config.yaml
num_key_value_heads: 2
norm_eps: 1e-05
attn_scale: 0.0884
parallel_block: false
init_std_qkv: 0.0551
init_std_up: 0.0551
warmup_steps: 200
max_seq_len: 512
Each number is 50 + 15 x the weight over its row's rms, rounded and kept within 0 to 99. Layers, rows and columns count from 0. The size before them is the row's rms in percent of the matrix's.

# layer 5 attention query, 256x256, rms 0.113, rows 22-49, columns 128-255
108:20 25 43 35 66 60 46 37 39 49 47 53 52 92 40 55 50 34 48 50 50 41 43 35 52 44 28 66 32 69 25 47 66 03 44 39 60 62 27 55 76 34 62 62 49 38 53 78 61 52 63 37 58 58 23 46 43 69 13 00 46 35 41 70 42 76 55 86 36 57 69 18 42 50 48 41 45 53 51 71 56 53 51 54 60 61 52 38 52 39 77 47 37 58 31 44 66 52 66 47 49 44 40 57 43 52 34 47 55 46 43 55 51 35 64 55 53 49 60 39 48 35 73 59 43 40 34 51
094:52 36 61 76 63 68 51 45 57 59 62 81 55 55 46 43 40 65 65 30 50 53 66 27 48 52 41 62 47 67 42 36 37 48 44 31 51 48 17 54 54 38 54 64 62 75 66 32 40 50 56 35 67 54 38 62 44 69 24 51 76 49 71 48 60 70 81 47 86 15 29 48 52 66 51 77 24 40 52 42 49 51 76 51 76 81 50 51 41 52 40 33 72 52 41 46 60 46 47 62 50 31 70 73 47 71 53 78 61 40 55 25 65 41 61 72 44 44 59 84 51 43 53 34 68 50 66 47
098:35 56 51 51 26 50 35 47 39 58 63 36 49 47 59 66 63 76 38 49 44 67 40 53 49 74 68 52 41 59 37 32 45 59 61 61 84 50 70 62 34 47 73 68 43 72 70 44 32 60 81 91 75 51 52 47 61 44 47 63 50 37 56 44 43 52 65 45 20 57 67 50 83 38 48 78 61 65 51 50 48 50 69 17 49 48 63 47 25 36 42 16 27 81 60 28 66 75 43 60 08 54 52 49 39 50 33 61 45 47 67 58 67 40 67 46 25 45 34 59 63 41 49 53 36 38 58 73
106:68 63 60 72 12 39 37 63 44 37 31 28 31 39 50 51 28 50 39 63 60 59 59 36 55 61 59 40 53 73 66 40 52 35 57 27 38 59 44 38 37 53 69 50 35 37 45 75 52 57 58 58 24 48 33 40 54 31 39 35 71 55 19 47 35 49 50 52 20 68 61 57 80 46 67 41 56 21 43 40 36 48 52 50 47 64 69 52 32 50 60 23 36 38 77 80 61 27 59 35 50 74 57 45 42 52 38 76 68 74 49 72 47 45 56 67 61 00 46 41 41 78 58 28 52 45 60 47
098:60 34 19 69 37 26 39 30 40 67 56 57 58 29 73 43 47 46 58 61 66 52 72 41 56 46 49 57 45 69 41 27 40 60 38 42 38 65 61 48 23 69 38 42 48 44 62 47 62 41 24 43 37 56 45 46 49 53 46 43 48 41 76 73 34 53 51 37 55 48 47 55 17 30 80 60 57 52 61 37 67 58 79 40 35 72 62 46 37 65 70 42 55 36 57 54 61 61 68 28 51 61 34 57 68 53 41 38 54 39 53 42 41 29 67 40 61 35 47 51 04 26 49 62 58 56 32 48
098:56 51 82 23 74 50 43 38 53 63 52 40 47 52 45 42 48 25 39 42 67 65 48 55 46 17 56 62 35 63 60 56 60 44 46 49 41 49 48 57 61 84 45 45 42 65 38 40 39 79 57 66 48 64 49 34 41 69 34 46 64 56 40 54 52 51 25 31 72 73 72 54 64 64 51 58 26 52 50 50 62 59 46 31 49 50 56 42 38 49 33 62 74 34 32 35 35 53 39 39 72 72 52 37 36 53 55 74 75 70 75 49 52 63 64 29 44 57 40 53 58 58 42 43 71 43 52 68
107:36 55 31 34 57 42 69 47 44 41 39 36 68 87 13 69 33 24 62 48 48 55 63 34 49 35 24 38 50 32 80 35 45 30 03 77 62 52 70 46 63 45 55 80 57 59 68 19 63 56 62 63 72 36 30 47 49 41 66 79 56 39 47 75 57 63 69 51 43 52 81 76 52 52 61 76 54 23 47 63 63 60 49 40 57 59 64 50 63 65 36 32 50 59 40 45 47 73 34 43 67 50 43 45 36 42 53 50 65 49 49 35 42 38 43 35 63 79 30 34 65 40 53 28 44 72 54 70
105:57 28 80 60 57 36 77 54 39 49 63 49 32 61 75 25 46 33 47 83 54 68 59 38 49 52 66 31 56 36 62 47 31 62 59 65 48 64 68 47 58 18 65 77 39 73 75 49 71 50 54 33 66 53 48 52 45 65 42 79 36 57 47 45 65 44 67 47 41 51 66 58 32 24 56 41 43 99 69 36 42 38 50 47 50 58 68 47 33 25 52 61 28 42 53 74 53 27 46 77 51 60 32 78 33 51 55 51 39 35 53 41 75 66 44 55 33 78 41 40 31 56 32 49 58 63 54 73
125:53 55 33 52 45 48 49 44 34 51 43 22 39 59 63 35 63 32 79 36 11 34 44 48 68 92 57 62 79 57 65 43 15 86 25 70 49 53 55 47 38 62 19 50 57 49 56 56 62 60 40 31 39 21 46 51 38 23 58 65 36 64 60 35 38 38 36 37 49 59 66 52 55 31 39 28 47 64 80 48 61 59 56 44 45 30 50 57 45 55 14 43 22 31 44 35 60 66 49 29 45 48 53 63 53 28 32 28 58 62 55 66 44 67 38 43 51 46 48 89 51 73 17 48 45 56 39 45
101:63 67 66 50 50 72 25 51 44 47 38 41 63 20 53 43 72 40 65 31 33 57 20 47 62 77 44 50 69 50 70 83 40 81 64 34 52 62 28 56 29 33 40 29 48 11 48 45 33 34 59 20 43 79 24 37 49 54 35 48 42 73 51 49 25 52 13 29 84 46 53 66 65 36 50 27 48 31 63 42 30 69 47 68 45 36 46 52 57 56 44 62 20 60 58 39 40 63 80 40 44 59 46 49 38 38 21 55 54 78 67 43 37 25 71 39 48 31 43 43 49 45 47 57 40 54 64 37
118:68 59 24 73 37 59 34 33 48 50 49 45 79 69 57 64 53 62 66 56 33 50 24 69 39 80 59 42 34 43 48 34 34 56 65 49 29 41 46 48 44 49 47 42 43 38 62 64 47 21 58 42 70 62 16 50 51 47 65 58 63 45 30 51 48 59 44 77 31 66 71 37 79 70 43 58 46 59 47 40 59 55 62 59 43 45 64 62 60 55 02 60 40 91 40 44 45 61 48 61 53 55 68 68 56 35 39 53 32 29 49 70 46 58 78 72 51 60 67 69 64 60 28 45 48 69 37 41
098:34 70 73 35 67 75 63 64 51 50 68 55 58 63 31 75 66 27 49 49 46 39 59 71 52 46 49 40 22 72 60 48 34 57 67 51 32 65 73 48 84 79 52 26 64 41 23 36 61 70 41 51 56 46 66 77 48 74 46 60 58 62 34 44 69 43 50 54 36 49 29 63 79 69 70 62 65 49 61 41 03 47 60 42 22 56 52 43 61 74 16 45 65 56 64 38 51 48 43 70 61 42 48 37 52 40 29 35 48 56 60 44 32 72 49 42 87 65 66 38 54 55 56 60 53 56 46 50
104:70 67 08 75 50 55 66 74 59 51 42 29 54 58 55 63 30 61 54 44 34 44 47 41 56 70 63 40 48 53 68 71 47 35 56 73 40 53 51 70 48 50 43 50 65 45 55 64 80 46 53 63 67 46 57 31 63 27 64 48 60 52 52 27 67 50 37 22 54 71 56 51 33 44 49 50 82 67 24 12 24 31 47 33 59 50 35 78 34 55 45 56 38 52 55 40 65 48 71 63 73 59 52 67 67 41 51 36 32 32 43 24 39 61 38 85 50 76 78 61 67 72 41 35 67 66 63 37
099:60 78 82 67 43 57 46 46 61 48 48 47 53 47 70 63 52 16 38 63 59 71 72 60 46 32 52 40 56 23 50 62 60 58 59 48 78 52 57 54 42 53 44 95 43 68 76 49 40 60 50 73 28 55 42 62 52 35 61 43 58 65 56 28 65 65 57 82 30 55 68 50 36 85 39 58 58 30 51 27 51 63 57 56 48 51 68 81 41 64 58 74 29 36 64 53 50 33 70 51 48 41 71 28 43 34 18 37 57 62 35 56 33 83 68 41 39 82 52 45 51 67 34 39 34 51 74 53
097:45 23 90 48 73 67 46 57 46 38 52 54 46 44 59 48 42 80 65 38 68 72 54 74 43 25 47 69 36 64 38 33 61 36 55 67 46 35 23 24 35 57 66 85 58 40 56 55 50 41 61 74 41 47 38 46 32 42 34 53 56 39 39 44 67 52 44 27 29 61 56 44 45 57 33 09 34 59 46 51 27 53 56 50 82 29 63 50 65 46 63 22 51 53 37 37 33 50 48 42 66 58 53 55 69 72 40 55 58 64 56 50 48 49 39 33 63 39 53 37 72 50 69 62 73 50 49 47
111:45 56 46 44 57 60 35 38 51 55 51 46 51 44 44 69 48 38 62 30 84 62 65 50 48 09 50 46 57 38 25 36 75 20 30 50 44 51 64 40 54 09 16 52 64 34 51 47 60 75 32 62 47 48 41 57 78 62 62 83 29 56 44 54 38 61 76 21 40 76 49 37 58 77 40 74 41 72 58 71 41 45 54 67 64 75 60 58 39 17 71 56 35 40 40 55 36 34 51 50 27 58 53 32 73 38 39 38 49 60 64 41 54 56 53 44 47 65 54 40 48 37 38 35 26 42 49 52
106:53 51 51 73 23 44 40 46 77 24 40 43 76 14 60 33 80 72 61 43 31 63 32 35 40 90 52 39 43 43 39 17 43 60 60 30 41 74 70 35 28 52 49 47 47 72 50 62 27 48 70 36 18 55 43 58 36 30 38 61 26 28 50 45 19 49 50 43 66 42 41 62 60 43 53 51 51 67 60 39 65 54 57 64 32 25 58 26 33 40 65 41 40 68 46 65 60 60 53 66 74 37 72 62 54 61 34 45 52 74 38 55 56 57 68 63 42 38 50 40 31 43 45 48 25 35 49 28
102:46 30 35 74 71 29 58 41 49 67 43 59 63 39 29 67 50 67 74 57 79 37 44 36 54 31 35 50 48 41 48 43 59 37 51 38 59 38 42 62 49 47 50 27 60 39 40 51 54 54 56 68 22 14 41 67 64 74 46 29 29 39 45 58 60 58 51 35 46 54 40 22 56 80 56 47 53 49 60 42 56 76 41 45 88 83 61 30 46 55 77 20 55 36 48 74 27 49 66 30 19 59 48 49 53 39 58 53 54 62 70 56 22 32 72 31 36 42 63 36 43 33 65 42 49 47 45 54
108:72 50 50 59 45 47 58 73 48 48 47 28 40 69 48 69 62 35 37 32 51 42 53 71 61 64 41 62 64 61 38 36 27 59 26 38 47 59 47 81 58 51 59 63 67 48 63 62 72 60 60 61 50 75 69 84 35 54 33 37 64 45 68 52 57 59 81 57 58 67 44 53 54 44 61 60 68 30 48 61 52 46 60 32 74 60 52 52 52 50 48 49 47 59 26 49 79 32 60 64 27 43 50 62 33 57 65 51 32 46 51 49 12 39 12 85 16 79 49 58 46 64 47 50 23 29 58 55
113:47 35 70 59 45 75 58 64 40 29 69 35 25 38 54 39 68 46 72 39 38 68 25 54 41 64 49 62 51 48 44 40 36 61 77 66 49 27 48 60 46 27 58 50 62 54 52 57 52 41 40 35 36 40 49 61 54 64 46 28 74 64 48 55 33 43 32 34 44 57 38 23 47 37 80 76 68 68 46 54 35 54 70 54 41 74 49 56 54 55 47 33 34 65 85 26 50 42 54 38 29 58 70 56 70 38 33 53 44 49 48 52 60 57 48 52 48 54 53 61 63 71 64 68 56 35 69 57
111:38 35 41 44 65 56 66 63 58 35 59 51 85 49 75 47 54 50 56 43 52 48 53 44 61 23 61 51 46 17 54 51 60 40 37 54 18 47 53 29 35 47 51 55 55 55 50 54 49 27 72 50 78 49 39 53 28 52 37 49 78 42 26 47 35 46 71 40 32 56 61 55 68 80 51 44 34 26 46 31 44 44 38 61 45 32 61 63 61 39 63 31 34 75 36 64 47 55 49 70 60 65 76 39 65 34 44 67 43 50 59 27 60 20 49 54 58 75 75 39 65 61 68 69 28 59 67 32
097:49 46 59 17 58 48 76 31 40 45 61 31 49 63 62 17 54 50 81 61 33 71 60 47 67 46 40 50 78 77 57 78 37 51 56 20 69 60 45 45 53 42 48 46 63 83 70 54 31 58 83 37 44 48 70 51 54 34 55 52 37 34 69 49 34 70 26 51 38 73 82 25 50 53 43 46 58 35 52 85 40 59 36 55 21 56 43 21 64 53 38 18 37 50 41 53 59 39 49 40 52 50 56 55 24 79 59 49 51 38 29 33 69 49 46 59 53 55 53 67 33 51 53 52 73 56 40 55
104:58 58 43 55 42 49 52 48 45 55 55 40 33 23 82 49 45 46 60 43 41 50 42 27 48 92 51 32 39 30 48 35 33 33 50 49 35 63 59 73 30 47 24 42 44 66 63 67 38 24 45 68 64 40 47 60 65 24 54 49 64 18 35 52 62 77 44 83 71 57 69 63 47 58 68 55 65 15 75 50 54 53 62 22 57 54 23 29 57 79 52 45 55 52 66 39 54 36 36 63 66 59 99 45 77 52 39 42 60 34 60 75 48 52 60 64 24 47 35 70 47 66 71 24 68 84 59 45
095:48 39 33 47 54 45 60 75 69 47 61 31 47 25 50 21 72 34 66 38 41 78 33 61 65 64 61 81 56 61 74 40 60 53 43 70 76 43 39 53 22 72 26 40 58 76 62 27 66 58 51 70 48 45 54 00 73 11 46 53 46 26 31 46 29 64 41 56 53 66 69 57 53 51 63 52 41 33 66 51 32 41 27 53 21 35 51 44 67 40 49 54 59 60 42 25 36 64 38 55 26 49 54 51 42 55 39 53 32 47 53 40 22 26 54 54 39 96 71 57 56 39 48 60 32 52 58 71
101:43 62 86 57 59 62 36 66 52 29 46 75 71 53 83 44 22 71 47 56 36 19 44 33 40 73 61 49 56 60 41 41 50 27 32 46 66 29 31 55 44 41 59 59 49 41 55 77 21 63 49 69 52 46 56 74 56 31 60 45 28 32 47 52 42 59 68 49 41 48 50 56 19 83 53 33 32 61 41 40 49 44 38 40 45 48 46 61 43 37 58 35 62 68 87 40 50 62 57 55 44 16 42 51 44 20 33 58 25 43 42 56 42 67 42 47 78 44 43 26 64 47 44 52 67 19 27 30
106:42 72 43 64 57 37 47 66 62 77 38 52 58 35 79 38 47 57 70 43 48 30 49 33 75 63 54 27 64 54 43 65 49 39 83 59 49 45 46 70 39 26 53 44 62 54 54 80 44 43 43 33 33 55 60 53 10 31 43 34 59 40 62 35 64 37 27 82 18 48 33 56 81 59 62 28 57 32 43 25 61 42 38 49 61 26 45 62 42 76 54 44 29 53 69 43 87 60 63 42 44 37 43 62 32 52 70 55 45 46 64 53 35 49 51 54 64 52 50 56 41 67 58 79 28 47 69 27
096:61 30 47 51 28 52 64 55 50 38 45 51 45 36 50 59 33 81 60 61 24 57 35 74 63 60 42 70 26 36 43 45 46 54 41 52 40 56 34 47 47 55 52 74 47 41 74 38 62 56 61 36 48 45 52 69 42 33 66 61 34 69 66 31 37 49 49 43 54 48 50 63 32 39 69 53 23 63 35 43 33 69 65 51 47 47 44 64 62 62 55 61 37 32 63 32 59 41 45 62 34 08 71 50 38 55 25 45 40 54 38 57 38 45 58 55 60 65 46 62 63 57 48 58 44 58 81 43
102:61 56 64 55 48 44 52 34 59 41 55 52 65 33 42 57 73 45 73 52 58 39 48 53 41 45 48 43 62 60 48 55 55 71 39 35 70 35 48 67 53 37 56 50 45 36 22 74 62 39 60 29 36 29 74 17 42 13 58 43 51 61 47 50 36 42 77 23 51 64 55 43 64 51 43 57 57 56 34 48 42 32 42 54 30 61 42 45 53 45 64 44 68 35 57 70 43 48 46 62 75 49 54 18 52 68 35 50 27 39 46 50 60 27 57 51 58 45 49 57 43 37 42 65 23 50 47 60
# layer 5 attention key, 256x256, rms 0.115, rows 22-48, columns 128-255
100:18 38 65 33 38 32 44 28 67 70 60 38 60 63 40 15 42 47 63 74 44 41 64 26 55 89 42 53 66 71 77 73 43 50 42 42 47 52 68 85 64 86 49 44 58 47 36 31 52 53 43 45 27 63 30 43 54 35 67 74 32 39 46 77 70 46 73 47 78 56 39 58 50 49 57 36 45 25 48 70 45 43 45 46 30 44 57 34 70 48 54 32 42 64 28 33 33 63 46 70 51 42 36 53 55 47 32 57 35 59 62 57 56 30 54 47 70 56 44 59 38 43 38 70 49 63 41 25
093:62 59 57 46 43 68 48 54 39 33 40 62 51 36 41 49 36 42 51 73 49 70 66 45 64 36 64 37 62 72 50 42 60 50 47 56 27 46 37 61 55 41 30 76 55 64 45 48 62 36 46 71 78 36 32 48 51 72 36 37 58 15 44 93 54 48 57 47 22 57 49 67 46 42 37 76 77 56 34 54 64 62 61 70 16 76 31 47 38 70 59 58 31 34 61 66 69 59 63 47 76 56 10 52 65 75 53 69 33 57 23 58 39 52 43 44 72 72 34 27 31 52 62 36 53 53 41 36
096:59 28 93 58 77 59 54 47 46 43 60 34 32 51 48 66 59 40 68 43 47 42 59 70 40 39 45 51 34 08 36 53 58 37 41 66 39 21 80 24 83 36 64 47 49 33 66 35 59 55 47 27 78 60 56 42 33 51 66 30 53 39 39 73 62 58 47 65 64 41 41 44 34 45 67 58 71 55 27 62 44 66 57 45 43 33 45 48 70 44 60 56 62 46 61 48 64 24 52 69 40 38 60 38 45 55 51 56 56 26 07 46 56 36 65 58 21 66 45 43 58 19 40 55 33 38 37 79
099:21 26 46 43 51 37 47 41 57 22 87 47 43 32 48 35 57 56 54 48 74 62 61 44 67 44 23 51 41 38 59 38 41 54 11 70 35 61 50 36 95 44 49 44 59 68 49 52 70 49 77 26 45 49 58 43 58 50 49 69 45 51 62 53 55 36 53 35 40 49 29 51 71 65 67 72 63 64 51 47 40 83 68 64 60 48 42 38 26 45 86 35 41 87 66 54 42 45 61 68 12 56 66 51 44 35 47 55 67 44 57 57 81 46 53 78 39 61 45 48 65 29 31 39 41 49 28 73
098:74 48 23 38 32 50 54 44 26 45 24 53 80 39 31 57 47 58 64 62 44 35 38 56 64 83 59 62 67 59 18 23 31 46 62 52 44 17 70 46 70 25 57 66 40 30 51 42 52 55 40 37 63 37 77 68 58 05 42 44 26 28 45 47 48 46 62 56 39 46 45 35 33 35 52 55 66 57 58 43 39 43 60 65 45 28 56 53 34 49 37 41 41 76 70 55 87 68 51 49 36 59 62 55 44 56 73 50 56 63 48 47 41 63 52 79 52 46 58 57 45 50 68 43 61 38 50 59
100:58 31 29 38 26 37 55 66 29 51 32 46 56 41 32 39 55 42 51 53 27 48 68 23 59 66 48 90 60 45 36 24 42 60 62 24 49 55 40 43 51 59 68 45 41 54 46 64 14 63 67 35 46 49 44 69 32 36 44 33 40 46 50 60 47 78 55 68 55 57 41 48 48 37 61 51 27 64 48 74 62 44 15 51 41 47 50 36 37 66 56 11 49 48 40 78 50 65 53 57 42 55 43 69 50 51 41 50 39 59 54 43 62 39 41 79 74 48 72 51 45 54 46 71 46 37 20 41
100:67 60 41 32 63 60 48 51 44 48 14 65 71 60 44 60 40 88 79 44 61 35 59 29 54 48 32 54 27 51 32 39 27 59 50 42 51 33 54 80 44 50 58 49 64 18 18 55 42 35 51 56 27 57 55 40 49 47 24 41 31 57 43 35 52 65 40 54 34 42 55 43 64 58 43 47 57 25 52 52 54 50 50 44 37 55 43 67 48 63 46 41 35 56 32 17 45 71 37 39 21 69 37 45 70 49 54 48 61 81 48 34 59 55 51 42 22 32 51 33 59 41 43 21 69 49 40 63
097:60 58 60 58 59 66 72 46 65 53 38 37 40 67 16 69 53 53 58 66 31 53 64 52 48 32 55 63 60 53 36 46 52 52 63 59 46 37 50 31 75 47 69 50 38 92 31 54 44 52 69 74 46 61 08 34 78 46 77 33 28 60 52 59 22 34 32 72 28 48 56 47 82 38 54 72 44 35 77 37 53 82 33 73 47 44 27 34 74 73 28 48 34 26 52 62 40 68 41 33 75 59 40 40 51 60 59 35 54 60 43 44 39 44 37 38 48 43 55 25 47 54 73 60 51 85 30 54
113:67 32 25 67 62 35 55 76 30 25 63 77 29 37 76 52 79 47 47 44 53 28 67 66 45 15 53 39 47 40 38 42 50 31 53 74 35 32 79 46 30 43 53 54 64 77 43 72 40 64 60 61 36 26 46 53 39 69 81 55 62 58 49 00 71 42 31 45 65 44 47 30 40 53 30 57 42 39 44 45 38 71 50 31 31 35 39 53 38 56 65 50 58 41 67 54 74 39 43 37 56 51 53 46 72 36 44 36 72 44 48 33 48 60 52 35 38 53 50 56 77 44 60 31 55 62 58 35
104:40 33 34 26 49 45 39 70 50 69 54 44 59 71 46 27 61 46 72 44 28 22 16 57 27 48 47 43 56 43 58 31 34 68 63 65 45 39 48 67 48 55 51 70 55 48 76 52 43 76 52 42 41 49 24 65 31 67 47 31 39 28 46 22 49 32 41 32 42 42 68 43 39 97 32 55 69 59 74 60 84 62 72 71 55 34 46 58 70 48 45 59 44 40 14 60 53 62 54 27 27 27 33 65 44 51 71 24 67 34 54 48 46 54 51 43 75 55 60 58 64 62 46 49 40 50 74 49
103:67 43 91 66 53 57 48 38 49 48 72 70 60 35 54 38 62 77 74 19 41 62 55 90 38 53 55 29 35 77 73 47 48 33 47 53 50 55 30 37 47 58 31 38 55 72 46 55 44 38 58 39 15 63 46 51 43 64 68 45 61 67 35 33 49 51 37 51 52 50 52 28 67 10 15 46 52 43 61 48 37 75 44 53 59 41 55 66 39 60 46 32 32 69 52 45 62 52 70 48 26 43 34 53 38 47 78 49 46 62 27 35 51 43 70 34 60 54 56 66 28 62 69 35 60 63 33 40
115:37 55 61 48 71 51 23 66 31 55 46 84 49 38 64 44 63 76 43 56 51 34 50 55 47 42 80 40 71 52 62 50 57 45 41 48 77 58 38 49 65 65 24 61 27 38 65 86 56 37 52 43 41 53 32 45 38 61 45 45 39 25 56 57 43 35 74 23 52 33 42 42 61 47 22 50 27 55 10 41 55 45 71 74 23 35 55 62 55 29 51 60 60 37 31 57 49 52 55 44 30 58 26 65 55 63 60 05 76 56 41 84 39 37 61 64 34 46 46 33 40 55 29 67 39 80 43 56
106:17 55 54 44 60 52 24 63 66 38 53 43 84 63 61 38 43 67 36 31 52 56 33 58 55 61 66 29 64 47 65 72 44 53 63 35 57 27 53 31 36 58 35 75 45 37 47 66 37 40 51 45 20 52 54 30 26 58 37 61 55 60 61 55 86 42 15 45 70 45 32 34 58 48 49 46 63 54 44 48 72 72 52 39 48 48 41 51 42 40 49 36 38 54 72 42 42 18 38 34 47 78 67 72 40 71 52 21 28 44 25 55 53 70 38 29 59 66 23 65 58 42 59 82 50 61 42 39
096:55 37 48 54 82 73 62 45 51 42 50 58 37 85 77 54 62 51 47 23 58 36 36 69 48 47 51 33 26 55 53 19 66 59 56 68 64 25 52 44 38 66 43 62 57 55 41 60 44 43 71 28 32 47 47 56 41 69 40 09 68 46 68 61 66 51 16 45 30 49 65 59 35 33 50 44 74 58 19 43 43 79 53 12 56 66 41 73 49 28 55 42 67 31 81 47 57 59 54 63 56 40 72 68 49 29 50 47 42 28 63 53 73 46 66 44 47 59 49 92 69 35 29 41 62 66 68 73
104:45 69 42 41 37 41 62 49 52 55 51 54 46 60 15 49 73 61 23 80 42 46 56 30 69 50 59 69 41 52 49 47 56 61 75 52 27 43 84 50 61 25 48 38 48 28 43 28 37 18 67 63 60 65 54 61 48 29 59 38 38 37 35 28 63 39 72 62 30 32 59 60 49 48 52 65 37 18 44 26 43 50 09 19 62 56 61 64 62 44 48 43 31 52 69 44 52 54 31 47 61 55 42 30 86 51 50 59 58 44 25 52 74 48 57 60 29 32 53 37 41 33 63 58 46 53 58 67
115:60 43 51 61 20 57 67 44 65 41 62 58 67 49 54 79 31 42 45 57 47 59 78 47 29 42 33 73 41 39 49 63 35 89 59 33 48 62 56 22 40 40 67 56 49 22 65 31 80 56 45 60 46 38 60 41 50 47 47 84 48 45 57 58 52 45 80 34 68 68 20 50 20 20 54 26 56 85 55 53 59 27 70 66 46 60 46 42 46 46 56 36 44 34 65 60 53 54 62 81 51 43 69 60 46 18 29 47 52 35 68 18 51 54 50 53 35 47 47 58 75 52 52 61 48 22 51 58
110:31 51 60 67 61 51 29 33 63 34 57 50 67 49 37 30 48 43 53 36 44 62 39 58 58 29 49 43 53 55 54 58 35 54 16 54 52 56 67 56 47 39 45 69 72 55 58 45 66 58 58 79 44 40 62 59 55 63 37 45 64 61 69 39 48 39 37 39 60 31 55 64 19 63 55 37 84 52 65 15 42 67 26 40 54 45 52 51 51 71 31 80 67 34 41 34 72 84 31 62 76 48 09 53 57 78 50 29 53 39 30 71 51 61 21 40 62 32 56 32 37 75 51 28 62 14 47 34
102:52 58 40 49 10 43 55 42 55 48 40 45 31 62 18 48 45 71 34 53 45 57 49 52 39 48 58 85 37 47 26 47 40 53 44 45 67 68 76 62 14 73 47 32 47 54 44 45 52 32 73 63 28 66 47 49 53 39 34 45 31 37 39 35 36 56 59 13 76 73 30 57 46 55 40 52 12 38 44 55 90 42 33 38 43 33 98 45 41 31 50 45 65 48 42 41 58 41 45 72 50 30 68 51 55 56 36 59 40 87 49 47 10 25 34 54 53 65 73 66 62 42 40 52 38 64 60 30
114:58 38 75 58 33 35 64 55 44 73 63 54 48 46 47 60 46 56 43 68 45 33 60 28 50 46 47 40 34 68 36 26 29 37 49 42 61 61 33 50 46 40 63 54 46 75 66 52 36 65 43 46 52 68 51 36 28 36 54 71 51 45 55 59 53 44 24 64 58 23 29 35 51 57 37 24 36 41 25 44 05 47 58 64 52 45 62 70 32 65 68 60 47 31 65 58 43 40 56 61 56 50 33 50 40 47 46 77 83 63 32 67 64 78 48 40 57 72 65 27 39 45 68 67 42 60 59 69
118:56 60 50 72 38 43 33 37 66 60 43 67 20 47 59 61 62 35 55 47 48 46 60 31 56 53 47 45 50 57 30 60 39 81 38 78 66 26 38 35 35 36 75 60 43 75 36 54 78 53 33 52 42 61 13 67 39 60 48 47 39 47 51 71 38 48 70 55 49 57 53 42 65 45 68 54 60 39 48 31 42 60 65 54 51 69 60 76 48 70 47 45 36 18 46 69 41 12 62 44 62 47 47 41 19 69 65 54 33 47 38 59 23 49 59 76 29 71 32 56 16 44 70 56 37 67 51 67
106:45 61 16 69 46 58 45 56 44 24 35 49 55 57 48 55 36 47 46 54 58 47 47 58 42 43 57 43 75 31 22 45 63 67 37 58 46 72 31 53 57 31 71 39 66 43 51 50 63 23 44 75 80 35 73 37 61 36 59 38 71 53 50 14 54 58 48 45 43 33 59 62 52 33 51 40 48 53 55 51 41 61 38 23 44 50 76 90 43 24 40 62 41 68 73 31 37 68 60 38 51 41 49 36 55 62 52 65 75 82 78 52 53 66 56 30 56 39 75 49 69 81 46 36 24 71 41 57
107:48 65 46 44 69 40 39 44 40 49 66 43 36 58 44 22 30 72 54 32 33 66 61 50 53 59 41 65 49 55 45 68 59 53 39 64 52 69 68 34 77 56 65 36 57 53 35 57 70 72 44 45 67 51 57 69 72 64 62 71 26 43 80 64 41 27 66 33 59 76 43 33 57 69 54 27 49 77 64 38 54 40 42 73 75 55 47 51 43 24 66 41 50 46 38 55 86 61 43 72 52 46 78 39 41 40 70 42 33 31 53 25 43 51 31 40 39 56 47 75 55 62 61 66 64 15 65 66
107:23 61 78 42 47 38 63 39 42 49 63 54 17 38 65 65 50 64 44 30 50 39 52 64 31 55 68 51 28 79 61 47 51 52 66 55 60 53 38 57 50 32 40 66 45 60 51 58 37 35 70 55 56 50 49 38 50 58 35 35 62 16 40 43 79 77 42 58 33 59 66 26 45 60 57 58 57 52 52 59 52 34 63 52 72 57 40 75 12 40 58 39 63 62 33 63 66 58 50 62 27 39 48 70 58 45 32 44 54 47 41 68 30 60 72 33 69 38 70 53 82 80 54 15 48 65 52 31
095:56 50 44 52 54 75 57 73 29 36 58 41 22 61 80 22 60 78 46 43 62 61 19 21 44 54 45 39 41 74 40 51 50 37 42 64 55 29 42 55 55 34 46 50 57 67 43 29 40 37 54 58 68 47 51 51 50 58 25 25 35 60 35 55 47 64 27 64 69 49 75 60 40 42 51 17 32 55 40 39 35 46 67 52 58 16 72 76 37 44 39 80 62 66 39 24 67 60 28 61 72 49 70 64 87 50 48 66 36 38 36 57 54 28 52 22 26 63 55 66 80 51 64 20 38 51 41 40
102:52 71 63 52 29 48 61 90 62 38 37 19 62 51 42 52 54 25 55 61 42 29 43 47 48 67 50 49 47 43 64 30 54 60 46 55 24 79 65 41 65 61 55 66 57 63 59 35 60 74 43 63 46 42 46 63 66 73 67 50 35 54 45 72 60 31 30 35 51 71 43 54 33 64 51 34 66 89 45 26 35 40 44 62 57 47 58 76 50 53 35 46 63 63 54 44 48 36 52 63 44 36 61 56 47 64 28 47 52 57 50 84 57 28 45 58 39 39 39 25 61 77 57 39 46 53 54 44
099:24 52 53 48 48 63 45 42 41 48 26 58 38 47 48 67 76 56 56 59 33 38 62 53 32 44 68 48 67 54 50 79 66 41 54 47 30 38 26 62 24 64 39 69 73 35 48 57 35 55 54 59 48 40 35 73 35 48 54 28 68 35 57 31 24 54 71 52 77 53 41 25 23 39 71 54 41 38 69 46 49 57 44 51 73 57 53 69 23 49 65 58 49 45 70 34 65 65 63 46 63 38 44 36 33 52 35 46 52 49 69 57 83 55 42 69 53 59 83 25 54 61 61 53 27 41 44 71
101:31 58 50 76 46 63 74 62 64 40 56 76 49 39 36 41 38 31 70 45 51 52 32 47 24 64 31 56 30 59 46 75 49 56 48 53 61 49 49 37 45 00 42 74 34 41 39 60 61 68 33 59 24 28 54 74 36 53 55 24 43 34 56 39 51 55 48 36 38 44 50 24 62 93 51 37 66 69 37 42 48 36 59 54 49 72 37 52 47 45 55 59 70 28 47 66 43 56 35 30 35 64 56 16 29 55 41 45 64 47 23 43 44 53 42 52 39 62 52 56 72 40 49 59 52 24 78 21